{"n_layer": 8, "d_model": 640, "n_head": 5, "n_kv_head": 1, "head_dim": 128, "d_mlp": 1728, "vocab_size": 16384, "activation": "swiglu", "norm": "rmsnorm", "norm_place": "pre", "norm_eps": 1e-05, "positions": "rope", "rope_base": 10000.0, "rope_fraction": 1.0, "qk_norm": false, "attn_scale": 0.0884, "bias": "none", "tie_embeddings": false, "parallel_block": false, "init": "normal", "init_std_qkv": 0.0141, "init_std_o": 0.00353, "init_std_up": 0.0141, "init_std_down": 0.00215, "optimizer": "soap_variant", "lr": 0.00149, "lr_mult_qkv": 0.5, "lr_mult_o": 1.03, "lr_mult_up": 0.96, "beta1": 0.95, "beta2": 0.95, "lr_head": 0.00571, "grad_clip": 1.0, "warmup_steps": 200, "schedule": "wsd", "decay_fraction": 0.64, "decay_shape": "linear", "final_lr_fraction": 0.0, "batch_tokens": 131072, "seq_len": 1024, "doc_mask": false, "train_tokens": 613300000, "steps": 4680, "dataset": "wikipedia_en"}
Each number is 200 + 30 x the weight over the matrix's rms, rounded and kept within 0 to 999. Layers, rows and columns count from 0.

# gate: layer 3 MLP gate, 1728x640, rms 0.0549, rows 1268-1296, columns 560-639
# up: layer 3 MLP up, 1728x640, rms 0.0548, rows 1268-1295, columns 560-639
# down: layer 3 MLP down (transposed), 1728x640, rms 0.0545, rows 1268-1295, columns 560-639
gate1268,246,197,199,193,208,214,196,197,252,223,214,234,228,156,240,133,191,237,205,152,211,151,246,206,181,148,191,229,220,208,195,229,213,188,181,175,159,217,238,193,190,171,170,199,205,223,223,267,157,168,164,202,213,168,233,262,188,191,175,184,187,213,150,206,162,233,239,190,201,212,179,225,196,144,215,210,152,217,250,219
up1268,182,205,186,210,168,212,178,233,142,208,161,221,185,219,201,200,246,223,243,230,216,207,225,206,177,207,231,186,205,184,185,208,274,202,149,231,168,186,187,164,259,174,169,155,210,157,205,200,252,216,211,161,225,216,155,164,244,168,252,200,178,246,186,222,204,198,151,232,102,230,183,251,228,207,211,213,229,136,213,214
down1268,193,161,164,173,180,218,147,246,211,224,240,192,245,212,232,245,248,204,190,192,199,238,194,184,178,205,166,175,227,215,200,227,184,190,214,175,179,239,207,199,206,257,195,210,172,172,247,164,210,195,182,197,206,229,137,207,273,209,194,262,220,217,261,201,255,199,181,181,236,196,269,244,218,231,182,181,209,155,170,189
gate1269,208,224,200,167,153,194,157,175,200,198,178,234,200,220,213,186,183,175,224,201,235,144,155,205,215,211,164,175,174,137,249,173,211,231,196,302,145,226,143,211,191,178,252,154,145,205,206,194,216,178,250,218,184,239,253,254,155,189,168,218,236,174,257,246,236,242,199,219,219,204,206,205,181,183,218,195,204,189,208,189
up1269,183,191,211,223,170,252,215,224,207,149,187,208,196,227,191,270,192,220,217,228,264,178,152,250,207,200,183,198,200,247,224,208,221,184,219,199,148,259,216,209,217,142,172,189,174,168,155,173,217,151,166,186,222,196,188,174,202,206,165,160,206,164,250,201,184,182,149,247,224,220,198,152,169,258,245,209,186,156,207,206
down1269,203,231,221,211,225,154,196,204,215,189,155,207,192,168,195,206,238,252,184,211,140,180,177,120,231,227,193,227,215,218,197,191,153,254,122,197,227,227,205,250,159,195,271,196,147,210,197,199,170,202,219,199,224,198,185,140,126,195,213,119,185,218,158,169,160,169,249,179,177,184,225,193,220,189,199,198,188,217,245,277
gate1270,185,184,198,276,175,194,199,167,197,193,268,233,227,212,155,254,218,246,198,245,188,184,160,153,226,189,203,223,162,177,180,198,183,231,229,193,203,214,181,186,263,207,187,160,202,250,168,203,128,184,189,202,271,214,234,172,194,185,225,213,163,179,129,122,206,212,148,181,183,168,194,276,212,189,148,220,212,248,172,196
up1270,191,271,203,203,167,217,183,210,169,234,207,206,223,132,239,212,201,174,178,151,199,217,225,210,197,208,239,221,244,246,234,200,257,206,194,167,172,221,218,210,201,199,209,242,241,223,206,189,277,149,209,254,150,172,198,215,119,166,199,199,209,195,249,235,234,178,192,196,216,207,213,186,199,199,171,159,196,133,153,215
down1270,195,210,225,153,187,191,217,232,197,195,184,182,245,215,237,148,194,236,183,207,185,260,168,162,189,201,187,209,232,287,290,239,202,211,234,173,145,158,168,218,180,210,215,214,215,146,181,219,179,227,197,200,179,207,159,181,149,194,264,163,213,247,246,226,224,234,177,187,177,150,188,217,154,177,217,173,190,201,207,222
gate1271,229,221,236,177,226,210,143,221,199,229,219,263,158,182,167,178,188,241,207,198,187,217,164,254,168,227,194,201,222,167,179,217,262,229,211,208,210,197,192,169,137,230,187,228,242,200,178,202,172,210,197,225,212,181,189,200,209,210,214,153,249,202,236,203,208,242,200,207,225,208,213,170,202,199,234,222,177,200,181,236
up1271,198,144,168,261,212,203,181,214,156,241,169,206,229,263,202,192,180,191,225,195,202,221,200,234,226,165,209,216,152,242,183,191,204,181,216,240,246,209,199,231,237,225,249,190,163,212,227,189,218,238,270,185,217,158,163,223,218,156,225,204,204,183,166,243,205,143,232,202,188,214,203,191,249,237,253,219,189,235,220,209
down1271,246,178,255,169,186,211,217,200,229,221,186,146,245,161,229,201,211,157,184,182,226,162,231,213,179,261,180,159,148,216,232,180,199,195,226,211,191,198,236,223,277,184,228,163,227,236,217,152,203,166,182,200,224,201,243,216,144,188,219,175,193,175,194,165,242,218,219,133,189,198,215,176,213,201,182,180,198,231,186,183
gate1272,249,235,249,267,167,229,222,222,193,204,196,214,191,221,207,227,254,217,194,169,145,235,190,160,242,276,198,196,180,198,265,218,196,159,221,217,225,196,168,222,202,241,168,209,209,175,234,203,193,176,208,242,204,202,180,191,165,270,163,210,234,188,193,224,190,179,209,198,183,200,149,198,231,223,197,205,190,130,175,174
up1272,160,205,258,226,212,179,244,217,204,149,212,207,250,179,225,209,208,146,236,122,239,244,286,213,155,184,204,178,177,197,169,177,168,232,195,183,196,198,183,226,174,240,212,184,196,188,259,217,211,241,236,226,146,218,175,230,206,239,232,217,228,207,164,189,211,230,227,212,208,236,207,187,225,203,149,203,231,212,192,180
down1272,218,170,171,229,160,229,231,202,206,169,215,197,226,186,184,234,213,179,212,185,202,218,207,169,173,243,204,252,212,208,263,176,240,234,152,175,264,169,238,221,196,202,218,204,171,184,156,166,198,227,218,166,250,198,226,155,241,235,164,190,198,284,164,260,124,253,163,213,228,123,149,199,202,176,210,220,185,161,185,242
gate1273,150,208,235,201,174,258,246,179,161,200,187,194,194,150,201,203,216,190,189,244,194,206,243,157,180,180,225,231,175,261,199,163,204,214,170,174,264,182,214,216,187,220,147,218,231,247,199,193,182,236,182,194,210,174,228,225,195,224,200,202,198,172,197,205,224,214,239,166,182,160,177,211,182,157,211,189,216,229,183,214
up1273,190,203,288,217,245,241,184,209,178,197,203,172,194,279,188,170,152,183,224,169,168,217,195,199,200,253,211,167,208,237,167,204,223,233,198,192,198,190,130,206,169,203,198,208,262,202,205,188,296,207,169,190,173,179,172,247,195,249,202,245,209,203,221,189,197,191,210,191,184,218,180,212,158,194,169,186,188,235,196,162
down1273,211,186,182,193,191,201,196,153,190,159,220,185,242,198,237,165,195,184,197,169,228,156,145,204,221,186,202,150,207,199,185,228,150,168,199,140,218,199,175,197,174,225,187,294,214,239,180,265,241,173,177,185,171,178,200,176,194,172,233,251,179,190,181,220,217,259,241,193,232,214,177,196,183,172,181,212,159,147,90,214
gate1274,172,161,232,224,160,165,177,226,210,217,189,210,168,178,199,209,207,194,211,197,250,189,189,177,194,224,161,159,170,225,189,211,173,187,160,175,184,223,224,173,186,209,189,243,243,137,197,235,193,251,225,234,233,200,217,248,221,219,195,241,220,197,266,205,196,218,202,228,229,242,264,178,182,216,186,221,228,198,179,220
up1274,189,199,202,237,176,149,215,189,246,211,160,187,242,200,202,212,161,216,247,234,240,205,155,167,236,168,205,227,214,322,154,222,208,156,164,232,220,165,213,252,192,212,187,175,178,163,168,218,201,197,209,166,244,219,187,195,178,185,209,192,199,191,201,210,175,164,195,225,194,204,193,215,216,223,173,163,235,174,220,148
down1274,204,222,198,188,262,184,236,187,162,251,176,217,244,170,234,187,140,200,137,187,165,211,189,204,213,221,185,171,237,170,196,231,227,244,229,231,168,196,208,178,188,161,200,230,187,183,228,238,218,266,201,139,245,186,219,169,165,108,206,229,216,209,211,171,213,211,230,241,180,196,287,187,207,190,229,225,189,222,185,219
gate1275,221,256,180,164,221,206,224,161,246,207,180,203,236,246,251,190,227,265,229,184,233,176,204,191,182,195,187,191,227,196,225,239,261,239,242,133,161,181,227,191,236,258,190,195,190,178,165,209,217,212,226,209,152,208,164,175,219,211,194,211,182,169,153,179,227,232,163,258,171,175,219,123,162,199,240,189,224,206,190,187
up1275,169,250,262,169,161,200,245,187,218,202,190,189,263,190,214,181,242,271,154,149,217,226,195,196,194,202,200,157,224,168,212,210,186,189,169,159,254,185,210,233,258,249,243,173,202,196,201,248,253,234,171,201,193,223,225,176,193,200,191,133,248,192,176,181,219,249,201,161,207,225,213,188,156,205,154,220,226,202,189,199
down1275,214,197,199,183,171,137,194,158,188,164,209,222,187,232,151,199,182,198,214,222,191,210,235,181,208,221,238,250,199,164,214,160,226,249,173,226,207,214,199,223,175,211,177,131,227,228,223,165,240,194,195,231,171,161,211,219,220,223,222,117,246,209,217,217,214,206,190,186,173,248,187,249,235,183,132,235,182,180,188,222
gate1276,185,214,187,242,217,191,243,200,215,186,205,258,179,253,182,155,143,168,174,222,185,224,186,196,234,212,235,156,162,203,210,201,173,244,216,151,212,249,222,181,201,260,173,176,162,221,186,234,158,207,231,296,200,202,194,235,175,162,185,229,272,208,209,205,190,152,248,200,187,178,192,208,209,230,207,207,195,178,198,197
up1276,157,154,200,182,152,184,209,187,205,216,190,220,186,190,210,143,171,223,134,237,221,211,200,169,159,178,195,148,248,167,119,197,202,221,206,199,187,189,237,225,247,215,179,190,169,206,203,204,252,206,198,188,211,213,201,204,184,201,187,230,223,201,225,197,186,207,260,192,182,206,231,156,183,241,187,199,223,231,160,220
down1276,242,199,184,175,191,235,233,222,170,181,247,185,194,182,214,148,162,188,197,190,239,163,185,210,197,195,266,156,217,201,174,222,239,213,226,178,249,197,194,205,237,241,148,190,158,219,221,181,206,164,235,183,268,162,216,188,200,178,174,170,280,271,195,186,152,128,208,200,194,179,229,144,157,171,214,181,186,174,194,164
gate1277,255,200,227,194,227,215,183,212,233,199,244,193,115,249,171,163,210,165,223,202,176,234,177,266,151,216,180,165,192,174,197,227,221,254,177,167,188,167,195,209,201,155,230,205,229,225,206,161,250,171,217,234,184,203,239,205,203,239,202,211,233,219,174,142,170,274,140,223,202,192,135,189,172,189,170,178,208,204,240,169
up1277,182,168,201,156,199,198,202,193,144,211,211,137,121,223,202,204,213,163,149,223,211,199,142,221,222,226,179,143,210,221,149,179,212,210,217,187,214,195,206,164,212,153,214,201,164,155,146,204,293,137,212,260,202,191,139,229,198,245,164,170,214,199,233,175,203,235,180,205,232,178,210,208,215,196,129,190,209,186,161,193
down1277,238,247,204,202,226,212,187,191,182,179,202,190,168,227,207,195,185,199,164,202,207,235,180,223,208,257,189,211,199,178,180,205,174,195,213,201,162,183,185,215,248,161,113,195,213,168,209,162,165,214,166,281,184,149,180,206,204,270,171,175,190,198,261,174,168,200,173,213,249,179,169,175,144,252,172,174,180,233,186,196
gate1278,211,253,216,198,204,174,227,169,210,177,250,188,192,212,188,208,186,235,228,180,236,205,184,174,214,201,148,275,192,194,213,199,197,251,178,194,256,190,203,158,204,147,138,197,215,236,203,233,183,193,241,184,202,224,220,183,208,251,192,223,186,176,223,226,207,202,203,227,169,186,179,255,173,188,222,222,236,225,213,222
up1278,184,217,167,183,231,270,210,215,123,197,224,181,221,154,211,213,149,191,193,165,251,181,186,181,151,232,216,151,179,198,177,194,173,182,216,203,247,219,204,227,157,216,231,190,242,236,149,201,188,160,225,205,197,169,246,236,219,219,182,257,230,171,201,216,246,188,195,169,229,233,218,218,210,133,173,197,140,131,235,176
down1278,183,183,155,248,172,223,189,206,239,152,194,237,190,201,159,233,175,190,181,148,180,175,233,231,200,164,214,179,241,179,184,175,240,245,188,209,258,179,194,188,179,157,212,191,152,227,213,213,241,153,216,229,234,180,227,187,127,197,158,193,268,203,207,219,213,224,207,237,286,164,184,171,273,161,220,188,185,129,191,229
gate1279,214,235,184,225,168,177,153,189,247,189,200,179,282,153,131,248,243,166,191,224,188,264,190,183,160,172,233,178,210,189,236,265,196,155,126,189,200,221,159,208,204,242,255,163,185,200,227,177,185,230,250,223,197,158,247,216,232,203,182,224,178,220,190,231,179,235,206,209,232,244,163,188,195,213,237,164,172,218,215,186
up1279,204,214,183,195,227,230,234,174,225,175,210,163,171,205,217,205,182,230,219,154,235,184,182,187,205,242,202,209,245,209,193,210,178,171,203,144,166,149,179,205,185,169,184,216,176,186,244,245,190,202,205,189,170,185,237,220,170,243,231,212,208,185,180,208,200,185,206,153,189,218,196,152,177,160,161,192,176,187,215,202
down1279,150,190,205,213,204,235,180,227,243,196,183,222,250,198,252,213,188,214,199,232,193,191,200,231,230,222,176,206,193,245,207,216,169,213,205,183,223,227,284,286,205,176,226,184,188,270,220,207,192,243,175,143,197,237,185,211,181,203,233,225,177,164,158,185,174,197,208,271,219,187,201,202,219,193,210,279,202,213,180,200
gate1280,187,161,181,205,183,219,159,151,211,184,161,240,251,177,179,224,205,162,248,197,116,216,187,212,177,261,185,188,187,167,211,262,188,211,211,227,166,184,181,212,197,247,258,208,210,189,124,160,141,233,186,124,154,210,247,217,255,238,150,184,175,162,196,187,241,175,198,207,165,198,167,210,181,223,209,183,197,175,192,226
up1280,193,171,244,195,221,184,232,188,262,195,191,160,175,249,163,213,219,205,203,212,213,178,238,145,169,150,210,212,250,231,252,206,171,265,215,220,237,206,227,193,171,222,176,226,205,181,208,231,190,150,174,215,207,192,177,233,179,209,231,221,200,256,241,145,163,190,152,240,206,203,231,191,181,235,200,218,191,221,229,195
down1280,205,225,198,203,227,233,187,205,202,196,214,203,178,209,192,216,181,172,185,223,199,178,227,194,207,177,226,178,176,184,167,215,236,182,245,198,155,214,168,142,222,187,268,186,233,177,198,145,201,188,163,237,200,220,195,150,214,229,195,169,179,213,157,201,197,127,183,238,178,185,238,203,185,210,219,165,165,199,192,251
gate1281,250,234,142,249,209,210,222,216,175,240,219,195,227,248,173,216,182,207,189,177,208,188,195,209,159,227,116,232,186,152,176,158,243,165,184,252,207,191,170,204,198,192,214,208,207,179,190,191,245,223,170,182,271,192,180,154,220,186,215,180,175,234,180,172,231,194,233,138,188,231,184,183,231,193,238,211,185,211,156,213
up1281,188,218,191,177,241,212,278,210,231,200,232,179,159,184,223,181,201,157,213,207,229,247,215,232,195,139,255,237,157,175,189,151,191,197,227,198,197,193,196,239,117,178,189,174,246,232,212,188,218,154,204,186,205,181,173,197,191,168,225,227,182,194,170,247,182,158,224,225,250,244,204,238,159,245,165,214,202,179,165,212
down1281,143,217,223,231,207,192,168,130,173,142,171,210,195,235,232,206,199,214,194,238,143,190,175,228,196,194,244,173,143,150,176,168,207,210,192,187,189,137,219,199,182,162,237,210,244,174,174,186,205,187,203,166,250,176,214,225,175,224,214,176,248,306,223,240,191,195,162,252,213,203,258,149,179,236,191,170,227,190,284,199
gate1282,208,217,236,175,226,229,219,253,218,186,197,193,194,189,205,209,173,189,228,224,220,217,247,198,200,211,198,263,141,219,218,213,191,220,202,203,150,210,168,181,222,168,201,194,187,224,220,193,127,176,168,246,224,153,216,169,193,244,204,160,188,164,197,194,170,202,224,159,174,186,210,175,209,191,187,186,238,231,184,167
up1282,201,172,165,189,208,189,200,224,242,141,184,261,236,167,197,159,226,227,173,187,193,207,191,186,266,191,195,190,257,170,149,174,212,197,179,200,183,171,227,208,202,255,187,165,167,166,219,211,233,176,210,162,225,193,221,242,217,198,192,217,263,193,215,180,194,216,177,222,241,208,240,263,188,204,239,202,248,215,219,235
down1282,202,195,182,174,204,254,195,180,170,151,182,256,266,207,215,163,248,243,188,228,219,172,285,208,172,200,166,200,215,210,215,208,210,167,216,210,216,218,204,198,190,170,222,234,216,189,194,148,153,199,181,234,206,199,253,201,210,224,174,201,208,145,237,194,214,159,265,160,221,235,188,227,153,217,227,219,184,188,207,223
gate1283,135,211,166,209,188,186,193,240,196,209,158,180,190,145,258,198,251,204,172,196,167,197,177,235,212,195,220,236,200,158,222,225,161,179,215,257,185,192,183,229,174,186,196,201,242,194,216,148,152,211,132,221,225,219,166,213,187,209,184,172,193,197,226,181,215,195,201,211,238,222,175,186,209,272,181,206,215,259,192,175
up1283,213,179,162,188,193,241,213,182,205,166,210,174,274,164,212,198,226,190,155,158,191,267,225,123,203,148,219,263,170,208,171,210,185,224,167,195,193,185,230,212,207,237,178,243,186,218,217,213,208,195,207,175,176,210,237,202,271,227,261,173,232,235,202,197,224,221,211,245,263,282,220,172,214,182,211,244,200,206,199,238
down1283,219,201,192,226,160,202,173,193,198,227,206,202,262,183,166,168,201,176,191,189,187,254,239,162,240,187,231,169,190,250,157,155,214,213,197,170,194,193,196,250,168,203,101,213,202,178,187,234,226,168,188,156,188,192,202,213,206,169,226,240,173,230,223,214,186,261,217,240,160,214,195,153,178,206,136,157,166,229,230,219
gate1284,169,215,161,172,153,167,195,169,177,198,174,202,217,264,219,125,213,182,194,216,214,223,220,174,196,200,211,192,241,214,186,209,213,186,189,166,245,228,165,254,191,219,155,209,193,167,269,180,192,178,216,174,191,280,214,187,184,205,176,199,200,184,231,156,259,223,188,208,231,217,223,188,181,211,181,220,191,154,208,186
up1284,199,210,150,209,229,197,225,150,249,175,169,203,198,210,236,177,174,189,167,245,176,240,192,186,193,209,174,200,220,159,195,184,192,188,149,211,189,205,154,242,180,201,223,244,202,166,229,198,203,201,173,227,180,176,277,189,219,195,198,239,129,162,203,160,248,189,187,215,217,139,248,201,233,233,260,221,181,155,212,244
down1284,245,179,211,194,208,187,156,226,226,261,223,207,260,178,193,235,189,213,199,130,195,180,150,183,220,197,258,173,224,220,214,167,184,182,154,285,225,228,158,217,175,189,157,180,176,217,242,213,194,200,234,186,190,177,188,198,177,160,248,163,202,235,199,141,203,200,224,193,240,243,218,169,212,222,233,218,223,199,233,197
gate1285,223,218,240,239,175,200,212,229,175,178,187,203,219,164,177,134,201,184,178,192,204,163,176,216,197,203,153,158,213,240,226,211,229,272,209,207,232,189,212,237,229,189,203,181,283,179,228,163,208,234,210,174,244,187,175,168,233,210,167,188,211,197,224,174,233,200,182,231,200,236,129,144,249,222,216,198,252,216,187,187
up1285,172,187,188,173,212,190,147,178,192,218,218,227,165,219,254,173,201,188,219,199,201,163,212,172,137,180,210,196,198,203,201,226,201,262,199,186,201,175,203,178,183,222,123,174,220,186,261,243,184,195,233,220,172,167,188,163,178,269,208,191,236,153,176,228,225,221,180,213,155,171,221,132,164,176,212,205,210,213,219,187
down1285,142,180,222,129,225,235,163,208,133,188,201,197,238,248,211,174,171,237,243,217,192,146,188,187,219,148,188,230,207,219,189,203,188,170,224,146,226,209,247,161,172,228,127,177,219,227,192,200,184,236,207,228,221,230,208,221,190,168,198,200,187,164,227,179,197,246,168,150,121,197,256,173,203,184,217,177,192,252,231,230
gate1286,225,161,227,256,205,148,221,239,218,199,174,212,163,203,186,196,204,194,188,224,196,183,136,188,215,177,227,209,199,171,181,174,249,174,217,243,247,148,184,188,189,200,177,208,211,212,219,200,177,219,163,173,214,233,202,212,195,200,213,270,193,196,213,230,180,217,206,201,221,184,202,145,187,187,266,247,191,213,177,186
up1286,241,284,219,175,227,178,196,181,224,246,220,269,174,171,192,157,110,203,203,171,198,226,252,215,223,201,222,192,165,177,199,207,167,221,212,260,194,229,185,194,194,180,199,209,212,211,232,186,207,217,190,159,235,180,216,149,205,177,225,149,186,202,188,238,231,178,247,273,181,173,220,217,221,267,259,181,176,155,242,185
down1286,259,190,192,222,186,226,143,198,161,175,150,195,174,218,254,181,155,235,145,141,207,193,219,230,195,227,184,218,233,153,182,190,237,173,180,226,210,198,157,201,142,217,220,154,208,247,195,210,228,185,210,213,201,238,206,238,232,199,205,224,210,191,223,182,176,211,147,208,170,196,245,264,214,204,161,195,179,212,165,214
gate1287,181,201,256,191,199,188,196,159,181,229,209,197,166,203,161,187,187,186,241,189,186,228,188,165,200,181,200,129,196,264,210,180,165,217,215,273,221,143,170,226,225,186,171,207,176,219,153,175,188,194,254,191,143,236,155,179,187,196,234,219,223,188,185,157,240,246,189,215,147,176,188,201,233,213,178,208,227,211,219,191
up1287,185,204,235,207,201,208,143,219,271,224,235,244,173,193,200,166,174,205,232,163,177,216,194,220,201,153,194,214,155,248,215,149,177,207,177,192,167,188,191,224,167,192,223,179,162,193,213,190,202,192,198,241,190,249,258,170,231,186,210,144,223,214,134,151,215,240,208,231,212,210,235,205,161,268,154,181,194,213,198,206
down1287,247,209,234,241,237,195,187,212,181,199,199,263,222,228,215,210,193,227,204,190,155,183,169,235,230,200,198,143,138,206,251,180,195,209,214,203,206,249,193,218,190,167,265,157,201,201,189,228,223,203,211,216,210,212,193,199,208,171,232,169,210,262,215,155,137,197,235,178,221,165,170,252,166,218,234,198,214,185,215,175
gate1288,230,234,253,201,150,174,213,196,231,151,166,165,217,215,139,177,240,223,191,218,201,207,184,165,255,167,245,234,244,229,203,202,172,247,239,225,232,216,192,242,183,188,218,191,222,220,236,218,158,189,180,156,206,168,224,213,209,202,249,181,201,153,182,188,185,187,178,191,200,161,217,188,179,227,180,209,147,209,195,180
up1288,248,248,184,197,165,214,252,245,184,193,188,216,221,144,242,194,182,182,168,269,223,263,152,194,190,192,156,185,164,226,235,182,214,245,254,199,250,252,218,215,127,222,175,218,197,241,183,192,219,185,203,150,202,212,221,202,246,189,246,220,189,200,242,179,170,218,182,169,178,201,235,219,238,250,191,201,183,204,159,178
down1288,217,215,153,174,178,160,175,205,175,162,252,220,109,188,265,271,186,226,178,145,189,174,215,186,201,219,191,222,213,233,227,189,193,261,232,273,173,181,216,131,185,219,197,216,223,231,182,153,225,172,194,199,153,233,230,152,233,173,214,150,241,266,206,191,158,173,193,252,217,202,202,211,262,178,175,218,199,168,243,227
gate1289,128,224,206,230,212,215,211,178,192,217,205,208,190,154,199,218,212,213,160,236,206,181,178,201,224,254,166,196,177,201,178,157,174,241,213,180,213,201,136,172,165,188,177,200,122,202,187,266,236,209,208,154,181,228,176,182,231,283,190,246,230,205,161,220,197,178,228,201,189,222,269,181,224,209,167,241,183,182,191,176
up1289,242,247,257,200,174,243,214,188,193,210,221,228,159,198,171,220,164,216,206,235,165,180,175,175,160,228,186,177,179,173,177,208,200,238,286,194,220,176,180,170,173,176,170,189,214,206,243,171,251,194,206,164,222,276,208,179,260,249,191,227,203,225,206,183,214,232,207,174,227,193,194,165,197,180,176,215,144,195,217,119
down1289,230,194,223,198,202,213,168,198,202,213,186,237,193,210,204,257,172,166,193,153,233,166,265,193,166,214,227,207,175,173,182,163,230,177,194,203,227,193,203,224,165,189,200,210,184,223,221,214,164,183,147,193,232,168,171,211,220,186,176,136,215,219,190,175,155,200,196,170,217,199,217,189,216,213,197,205,221,196,246,171
gate1290,240,185,164,178,196,136,165,208,199,179,194,148,168,157,250,161,204,173,193,195,155,205,204,187,183,193,183,148,198,225,257,193,201,198,210,173,218,144,177,209,234,292,193,142,171,230,212,167,171,221,177,147,253,243,194,193,188,201,212,204,178,205,192,168,150,222,216,176,216,183,228,189,230,216,232,205,195,162,184,167
up1290,143,168,175,159,189,219,212,198,136,179,211,199,224,244,220,133,176,174,190,210,220,230,187,194,162,168,212,230,274,184,181,160,215,189,152,217,237,185,194,157,256,181,188,206,143,216,203,249,216,191,202,206,205,204,167,206,189,164,211,213,240,177,253,226,131,193,236,204,195,210,227,157,219,269,190,206,203,158,188,177
down1290,195,175,221,196,238,194,182,163,202,251,215,170,216,190,173,137,215,182,160,220,239,211,265,157,170,200,208,165,197,199,213,148,230,152,220,216,183,215,220,184,233,167,162,174,150,184,240,120,182,176,173,118,226,200,229,202,185,220,217,162,194,185,190,181,163,187,183,200,214,145,178,226,249,196,263,220,213,119,209,221
gate1291,237,205,149,177,155,266,216,208,245,176,200,242,165,191,262,160,252,209,173,150,163,166,199,198,204,179,190,206,193,214,256,231,216,203,241,191,189,178,165,212,202,181,177,228,210,172,194,192,236,168,161,233,130,215,205,268,214,163,200,173,139,177,156,241,225,219,188,204,176,198,258,157,228,189,224,203,211,217,218,218
up1291,178,173,238,189,190,190,185,249,150,238,181,245,196,232,232,253,241,191,177,249,154,167,134,208,199,229,215,201,222,136,242,135,222,159,228,226,217,167,176,199,182,152,190,204,193,187,225,252,200,199,166,173,209,205,157,186,201,159,219,165,201,198,205,196,151,174,206,187,239,152,173,182,200,238,231,243,115,217,217,234
down1291,196,190,219,207,175,194,180,243,210,190,183,252,178,176,223,186,236,209,259,250,198,191,248,201,234,236,173,206,203,199,208,183,190,206,220,225,268,213,130,244,206,217,193,182,191,168,218,188,204,227,158,210,235,195,165,169,176,214,210,199,246,246,197,248,159,180,229,198,188,258,150,193,167,192,176,238,113,218,236,216
gate1292,225,197,189,200,278,265,233,183,196,141,189,168,190,194,160,188,206,202,192,199,252,243,164,197,184,268,252,172,183,120,222,194,228,215,187,154,193,195,205,235,275,162,226,227,172,149,184,214,165,203,160,177,174,190,179,185,185,202,192,205,171,254,204,242,235,164,173,211,167,144,209,218,223,186,185,198,231,200,200,225
up1292,259,170,214,188,233,210,209,194,195,179,176,186,203,169,119,235,218,182,213,236,187,143,200,156,209,175,199,160,197,211,217,159,180,212,232,193,182,194,208,162,186,195,224,208,204,156,220,191,183,210,179,194,202,169,161,215,275,176,249,212,214,155,189,227,206,224,203,185,153,204,189,228,158,218,212,177,198,185,178,180
down1292,174,187,197,213,173,152,145,150,212,226,202,208,197,180,196,232,149,156,234,169,195,234,271,209,276,215,162,255,190,222,208,188,232,184,210,214,203,191,183,189,214,217,192,205,242,172,210,204,221,173,241,195,231,191,177,213,157,185,187,213,211,205,171,232,173,273,181,173,161,211,183,186,198,230,212,151,197,133,211,190
gate1293,237,232,207,107,221,208,201,176,178,214,167,178,215,251,176,163,202,166,219,208,231,224,207,229,152,143,225,226,177,232,202,232,134,213,202,173,250,179,189,180,160,168,221,235,216,207,177,143,234,154,244,170,247,157,193,196,170,186,195,185,226,235,148,207,200,252,230,207,182,170,218,227,211,229,197,205,239,175,247,240
up1293,166,190,175,157,219,206,185,186,194,165,138,186,187,210,196,194,187,238,176,238,181,131,174,210,184,189,197,184,191,193,142,212,205,182,227,228,181,168,174,225,225,194,180,223,171,199,183,232,181,187,191,232,118,186,220,198,212,195,173,139,138,216,214,175,200,146,228,209,248,211,180,267,130,204,127,195,285,224,209,207
down1293,183,199,172,194,220,245,241,176,212,295,171,160,152,236,225,194,195,224,203,148,185,233,236,225,213,192,231,141,188,236,157,189,225,220,223,160,119,160,190,206,178,205,168,226,221,285,223,256,207,217,175,216,201,220,162,149,163,169,218,191,174,181,143,231,232,237,219,159,174,215,172,146,272,160,145,201,233,200,234,194
gate1294,221,227,182,206,258,174,219,209,195,222,166,238,216,207,207,182,200,188,218,151,173,203,197,209,186,213,226,221,185,144,188,233,184,226,242,204,159,201,194,189,161,169,180,179,234,207,221,212,198,169,203,161,256,189,207,228,263,211,205,198,253,234,209,209,203,148,213,252,232,253,182,222,183,211,216,201,184,199,210,197
up1294,234,168,202,269,209,216,225,173,179,211,186,201,203,249,187,172,217,267,179,206,239,174,174,188,184,237,249,193,197,173,178,209,200,203,171,181,207,221,241,207,203,211,203,183,140,236,145,202,253,239,178,274,258,168,179,175,193,173,203,179,193,143,170,219,208,199,207,156,166,176,215,164,189,202,160,171,233,226,180,159
down1294,240,225,199,142,211,175,205,249,184,193,257,180,210,200,153,218,209,232,151,236,211,261,192,132,192,227,200,258,193,236,151,218,220,203,172,200,181,207,195,181,248,148,242,143,194,194,201,211,172,200,186,215,222,227,150,121,202,175,208,237,243,156,203,236,179,249,218,196,213,163,197,183,127,237,168,174,148,198,240,174
gate1295,147,152,179,166,208,171,206,245,235,160,141,188,120,256,182,186,159,224,194,212,177,170,202,204,221,210,181,191,187,174,129,220,196,254,212,183,227,217,230,206,203,169,210,192,172,234,151,160,224,244,166,208,203,247,184,183,259,181,231,201,267,141,214,200,174,197,245,141,180,186,198,246,211,140,201,111,217,267,163,237
up1295,174,179,173,147,182,163,219,247,204,182,180,147,163,211,176,172,200,241,172,251,182,219,180,219,221,154,171,207,258,236,216,197,191,206,225,157,169,182,115,212,234,170,215,220,158,177,186,186,212,218,213,231,171,160,241,180,209,203,190,174,173,149,145,194,234,211,207,241,232,181,177,190,196,212,177,191,224,210,173,195
down1295,227,213,205,217,259,207,169,239,291,197,249,267,222,146,237,176,200,157,222,227,227,231,182,204,225,250,233,187,275,245,240,248,171,173,179,205,204,243,202,218,191,208,217,174,170,172,156,219,171,175,207,216,262,205,193,226,168,277,178,245,191,206,177,195,195,170,193,139,217,187,211,246,179,213,209,210,186,176,221,186
gate1296,189,203,170,209,190,230,173,160,212,188,186,131,197,277,208,201,174,149,184,212,240,209,189,205,247,160,153,238,270,198,204,205,246,222,205,145,219,174,213,182,201,172,202,185,171,185,182,172,196,179,240,213,147,251,205,156,188,182,191,204,179,183,258,145,196,196,195,176,222,206,200,218,195,217,193,185,184,195,176,191